Weights of a small transformer language model: no biases in attention or MLP, a variant of Adam for these matrices.
Each number is 128 + 32 x the weight over its row's rms, rounded and kept within 0 to 255. Layers, rows and columns count from 0. The size above them is the row's rms in percent of the matrix's.

# layer 16 MLP up, 2048x256, rms 0.0793, rows 1124-1136, columns 0-127
size [ 98  91  99  98  99 101 101  96 102  97 102  90 110]
[[132 116 123 122 101 130 134 147 115 126 117 133  82 145 163 118 158 116 158 114 137 140 165 169 151  80 181 118 121 155 135 102 154  24  88 148 133 108 180 107  85 145 161  86 144 177  89 130 124 113  98  74  82 149 194 141 113 189 142 119  94 143 121 159 127 173 128 201 152 167 103 104 168 117 146 131  91 172 138  95  94 125 141 102 119 170  55 154 142 104 135 183 178 163  89 127 105 102 100  97 121 156  92 165  66 120 163 129 157 139 146 153 101 137 113  77 147 116 165 168 145 123 140 133 213 125  92  84]
 [130 112 165  98 178  72 182 119 128 135 116 146 103 115 137 172 135 145  89 136 143 146  86  93 124 153 141 141  95 178 179 147 144 112 130 104 132 135 159 169 195 100  71 126 146 134 123 153 149 133 140 127 146 145 135 143 131 146 170  93 151 183 158 150 175 100 111 119 125 123  86  92 124 185  88 193 158  82  97 115  76  91 158 119 178 142 126 167 128 102  41 112  75 126 113 115 121 104 130 105 121 130  85 199  49  99 108 132 167 140 151 131  94 112  95 183  99 138 130 105  75 122 117 100 108 125 243  64]
 [168 147 122 103 135 121 141  94 122 118  90 148 113  80 143 209 127 128 141 130 121  75 115  64 164 110  99  99 130  80 127  94 110 162 137 103 113 171 164 167 143 117  85 128 149 140  65 141 121  78  89 184 156 159  52 188  82 161 112 158 142 181 130 109  95 118 120 129 152 141 104 126 111  99 103 132 151 148 140 135 112 151  75 126  92 131 107 146 159  51 107 119 133 152 117 168 112 120  47  84 120 155 147 125  96 119 146 156 176 144 160 134 107  98 134 139  69 116 167  92 112 133 116 141 179 145 131 104]
 [118 135 151 162 146 103 162 121 110 109 115 130 133  99 101 104 172 119 119 148 128 117 173 113  84 115 186 127  96 125  97 104 127  84 109  86 132  80 131 110 138 114 139  82 155 142 125 152 121 134 116  57 124 127 111 179  96 124 196 165  84 170 139 132 117 116 147  86  98 161 141 120 191  82 152 124 128 144  88 140 152  59 139 148 132 132 178 117 127 109 164 150 112  82 126 148  74 152 139 151  81 152 116 138 119 157 118  96 183 116 129 130 124 100  98  46 101 117  49 192 135 168 140 148 149  81 154  95]
 [124 167 100 109 141 103 160 126 121 132  69 105 161 150 132 108 133 129 191 163  98 106 117 155 161 135 147 100 116 169  88 124 185 151 157 105 120 147 146  46 113 160 135 110 124 124 153 159 112  97 194  96 149 148 175 151  99 135 124 134  29 197  71 135 121 110 152 124  48 179 117 164 138 134 107 127  59 136  92 135 159 123  86 150 138 139  88 141 138 110  94 107 195 138 103 122  77 102 109 138 111 104 110 157 160 112 145 129 176 150 115  80 137 131 120 175 130 128 137 169 211 171 127 110 152 121 140 115]
 [159 107 135 141  95  51 114 184  69 138  82 152 134 162 142 112 153 160 130   9 136 146 147 103 116 137 107 100  44 101 134 147 138  62 105 132 164 138 137 116 186 173 132 143 118 155 113 130 184 105 104 157 152 107  72 161 111 154 139  62  43 187 142 143 168 135  88 126 100 169 139 184 144 131 129 106 117 161  86  84 139  77 156 127 108 118  76 132 134 128 129  64 213 171 113 132  92 159 104 116 176 129 134  83 120 140  74 116 145 175 155  96 114  97 150 162 135 116  99 119 171 155 111 148 132 112 171 167]
 [161  87 128  90 138 131 132 162 151 133 184  96 152  60 131 145 158  96 162  98 130 137 122 177  99 140 134 133 148 130 121 120 147 159 130 128 204 118  76 132 135 184 111  45 136 138 119 157 136 147 109 161 131 220 119  65 100  91  92 143 118 180 112 121 126  84 111 173 135 129 199 204 122 111 113 144 140 125  61  73 128  89 141 110 164 110 130 213  79 108 119 125 154  96 139 153  96  79  95 140 180 199 142 169 131 107 115 110  98  98 148  69 146 159 143  99 174  85 123 140 151 181 134 147 110 124 182 135]
 [164  61 145 158  86 100 175 132  67  69  92 137 115  92 119 100 169 126 116 143 150 119 166  50 181 118 115 124  93 139 118 126 112 123 105 110 205 151 167 119 107 147 143 134 135 172  85  82 167 136 106 116  85 123 102 156 114  77 139 123 138 196 106 138 120 130 187 102 130 133  73 130 125 168  28 129  76 101  85 113 104 129 184 183 116 136 151 150  99 190 159 153 147 159 110 213 143 104 131 116  68 114 141 146 127 171 112  88  67 126 157 136 162  96 123 163 150 114 139 153 156 126 171 107 144 108 150 170]
 [150 161 157 139 135  76 112 141  53 106 112 143 169 167 148 158 113 101 134 123 117 130 132 118 105 142 142 145 145 174 112  80  66 163 101 119 163 155 157 167 132 101 183 142 158 124 134  88 127  52  86  72 120 150 139 101 127 105 122 136 130 128 111 126  55 100 113 162  59 186 121 137  98  99 122 157 133 147 122  93 131 105 160 102 116  62  99 152 128 111 108 114  92 158  88 106 101 134 163 148 124 107 117 159 108 177  78 150 184 196 163 147 130 165  70 117 120 154 113  98 168 137 100 121  81 166 191 210]
 [144 135 146 111  81 121 114 100 139 134 130 119 140  35 140 190 193  24 123 146 128 112 106  40 103 154 137 181 137  75 150 156 167 112 104 110 125 112 124 143 113 150 164 148 135 120 101 188 138 164  88 132 136 112  78  77 114 109 192 112 144  91 158 155 113 150  93 142  83 117  94 154 160 162 129 156 137 102 143 143 137  86 105 147 148 107 161 123 131 113 117 131 136  96 163  85 149 116 213 161  97 117 142 207 148 140 145 122 149 123 159 112  83  83 146 147 140  87 115 113  78 200 135  95 112  90 156 133]
 [155 103 150 181 131 111 157 161  61 101  75 134 142 129 154 133 148 158 155  98 155 127  77  99 119 168  93 122 161  80 112 118  97 128  88  72 153 152 159 108 162 172 192 110 143 166  46 173 166 113 128  82  96 112  97 128 140 114 134 143 143 130 152 124 140 177 127 133  98 121 181 150 162 120 176 172 114 124 104 127  78 124 141 110 105  82  85 101 158 107 164 144  82 172  90  92 112 110 105  96 132  85  66 127 171 131 120 132 121 104 120 142 148 111 109 130 133 146  77 151 141 149 134 126 192 109 119 115]
 [144 213  93 175 118  79 126 152 102 154 152 132 131  95 127 146 168 113 130  75  34 105 131  78 148 179 112  56 115 124 113 116  79  97 162 116 149 147 201  92 151 137  84  93 148  93 124 102 137 121 138 114 122 135 112 102 143 153 208 117 119 117 113  70 158 135 140  98 126 137 133 155 140 114 109 147 141  92 124  52 135 182 126  66 143  90 163 181  73  50 145 109 100  87 106 137  97 163 163 144 137 181 129 153 139 126 122 105 149 113 113  94 100 138  75 107 118 104  62 123 172 102 136 124  81 193 115 106]
 [154 103 134 211 110 118 132 134 141 138 118 102 123 108 125 216 150  70 136 140 148 160 101 101 117 138 114  79 114 114 134  80  80 117 157  98 164 169 161 150 140 170  90  96 157 121 165 138 141 109 115 133 108 157  49  72 127 151 127 106  74 138 122 141 154 117 117 162 103 203 163 188 158 107 110 154 113 138  88  77 161 162 187 113 131  25 130 129 108 165 114 167 172  78 133 163  70 142 123  96 112  88 125 128 101  99 111  97 149  86 116 196 146 105  89 106 128  82  99 147 179 122  87 115  89 130 156 124]]
# layer 16 MLP down (transposed), 2048x256, rms 0.0689, rows 1124-1135, columns 0-127
size [106  95 103 108 100 105 104 107 101 103 104  89]
[[150  94 127 117 111 113 141 158  92 122  87 114 165 155 125  79 212 144 126 105 107  96 145  75 123  54 103 192 100  88  79 109  66 212 138 126 155  72 109 153 147 144  73 136 128 143 121  90 103 116 161 182 154 147 119  81  72 116 120 136 135 112 158  96 189  79 155 119  93  83 163 114 142 153 167 110  94 106 136 122 164 163 110 149 139 114  88 185 118 161 149 143 120 154 110 144  79 163 137 140 116 114 135 112 174 180  84 119 107 106 139 107  86 155 181 114 132 133 158  85 145 123 110 136 100 132 182 108]
 [163  66 140 148  99  96 117  82  97 169 124 142 155 174 153  76 180 143 169 105 218 153 167 129 100 136 141 168 121 229 101 100 115  76  99 141  84 148  79 147  95  70 126 150 127 122  91  95 155 126 105 132  82 127 145 185  91 166 135  86 112 158 160 117 158 111  87 153 150 142 145 177 101 140  99 115 169 124  91 224 120 156 133 171 102 121  99 116 147 156 123 126  98  77 112  85 103 214 169 146 177  95 129 150 156 142 122 108 165 106 177 112 160 128 108  76 104 153 139  78  97 167 119 123 188 184  99 110]
 [140 122 161 102 114 146 165 118 175 142 134 130 165 135 102 116 115 156 176 144 173 140 118 162 160 126 112 189  93 151 124  70  90  74 120 112 113 134 133 126 166 138  91 171 104 142 163 131 109 114 118 129 145 146 138  83 158 150  82 164 191 105 147 180 158 104  67  74 162 108 147 141 122 105 118 207 120 154 101 142  88 111 115  96 111  92 107  76 155  76  79 158  62 131 167 134 116 173 194 169 147  97 175 124 172 143 133  98 129 173 144  74 115 130 104 164 131 142 127 158  69 119  97 168 130  83 124 112]
 [114 154 122  90 164 149 138  73  59 163 128 114 137 120 144 137 163  91 153  75  80 138 129 162 132 113  63 133 107  98 115 129  92 102 112 168 121 207 109 132 115 112 151 147 205 164 157 109  76  71  88 100 159  77 117 132  63 158 150 181  99 143 112 128 151  51 142 127 116 115 167 138 152  96 120 142 131 177  71 128 124 131 129  73 102 128 161 127 128  63 131 100 101 137 140 116  67  80 137 131 124  78 101 126 115  91  89 111 124 194 170 131  72 162 157 142  91 154 129 150 149 135 176 140 134 141 140  90]
 [127  76 150 115 152 140 170 122 121 137 128 142 133  94 172 120 103 127 114 113 114 107 108 177 165  97  97 119 132 129 140  96 112 165 182 127 157 141 187 168 128  99 183 139 151  91 185 140 102 172 165 171 136 182 150  86 117  99  80 105 156 107 180 108  88 130 174 127 113 121 124 106 146 135 140  79 119 102 191 160 182  90  85 139  90 134 166 151 148 128 133 129 195 149 146 167 111 137 137 189 165  40 149 186 129 156 132 147 111 148 100 105 114 152 153  95 121 122  92 102 142  91  94  49 134 177 107  96]
 [101 126  89 135 140 136 103  91 165 141 119  82 100 116 199  95 135 151  97 139  96 146 141 131 166 139 152  86 180 188 166 110 128 103 121 123 164 221 186 126 127 127 102  88  58 110  75 103 212 151 139 152  95 137 125 128  86 113 122 124  97 120 121 103 180 123 120  96 135 172 113  57 157 101 136  80 139 187 110 133 113 129 107 152 152 122 123  85 125 122 141 168 132 152 143 169 106 162  97 113  44 108 105 174 123 196 138 169  62 115  41 121 162 126  88 150 115  82  94  98  86 165 106 115 184 144 111  90]
 [127  94 149 154 152 148 181  86 145 110 165 105 104 172 173 138 125 100 158 125 135  83  97 143 163 133 175 116 199  79 146 133  83 145 121 119 194 175 147 139 163 147 128 131 107  91 102 113 106 195 101 100  96 134 161 132 106 136 160 111 140 165 145 154 107 139 133 151 146 101  90 108 157 116 104 155 105 141 110  83  64 147 112 101 122 184  86 137 134 198  82 115 103 116  89 117 176  67 126 143 107 180 132 150  95 126 150 132  68 106  95 101 104 140 169 128 136  78 159 120 138 179 105 149 140 129  97 122]
 [133 140 123 119 115 133  97 107 145 138 164 122 167 119 112  48 121 174 183 145 165 134 103 175 128 130 132  93 111 178 160 115 112  95 148  89 125 102  60 139 126 120 110 215 141  63 135  47 132 123 119 106 117 152 196 125  98 141 100 138  87 105 195  99 126 164 140 129 184 128 162 126 123 111 163  79 162 172 137 166 155 150  96  96 159 157 141  76 127 100 117  78 155  19 168  81 105 170 140 107 143 157 110 141 180 163  87 166 161 130 153  75 110 113 117 113 105 172 114 129 138 110  92 150 101 180  67  83]
 [138  93  87 165 138  89 142 145 177 128 140 143  77 136 115 104 122  84 134 161 109 172 193 129 130  57  77 147 122 133 128 125 110  66 127 181 137 153 124 139  83 129 114 161  99 149  40 108  94 132 167 126 128 147 173 136 128 127 117 146 155 100  94 157 140 152  92 131 139 116 131 101 107 159 184 175 121 120 142 101 193 153 109 133 152 110 156 143 111 146  82 107  76 204 164 115 152 129 125  98  77 117 133 151  74 162 105  95 159 121 138 125 134 110 110  95 152 118 154 200 101 115 109 112  96 151 161  95]
 [ 90  85 141  77  74 102 105  63 145  86 143 162 116 153 149 121 156 117 112  82 130 129 165 112 110 135 141 145 203 120 138 176 164 126 152 133 178 121 119 104 115  69 133 167 150 120 166 109 132 129 149 168 149 114 181 204 186 128 174  85 181 184 156 119 148 108 139 147 139  87 125 109 108 176 161  50 118 137 138 152 152  83 137 157 112 153 157 107 133 151 134 137 136 135 125  92  94  83  49 124  73 120 176 118 112 133 150 101 149 134  90 103 171 148 136 122 125 124  88 157  70 166 126  74 174 123  89  88]
 [158 116 144 115 131 137 133 145 157  97 155 106 141 112 125 145 140 156  97  71 174 159  83 128 155 118 129 131 148 168  93 131 155 110 129  78 112 162 126 159  75 113 135 121 165 128 102 147 159 141 104 125 131  77 154 112 113 112  88  97 118 255 147 131 141 171 105  93  67 203 129 154 148 168 127 151 124 147 110  92  78 130 129 172 152 164  76 136  85 146 140  78 108 120 160 108 113 119 101  98 128  62  87  92 121 107 131 126 185 103 100 179  84 187 133 151 236 106 159 141 118 160 112 117 148 147  98 138]
 [103  83 103  87 170 160 148 103 168 134  49 118 139  49 129  76 123 169 171 121 228 152  87 147 113 111 129 127 179 159 120  98 169 144  98 102 104 111  84  96 111 112 197 112 100 155 186 144 116 154 150 112  88 145  86 152 139 179 120 127 179 177 123 127 126 102 140 137 136  96 137 132 151  83 141 130 130 119 120 193  98 131 185 135 128 125 130  26 120 180 122 208 136 101 155 159 163 141 104  97 156 108  89 150 147 106 126 102 179 119 133 151 142 153 111  78 114 205 165 140 117 105 110 123 178 155 144  82]]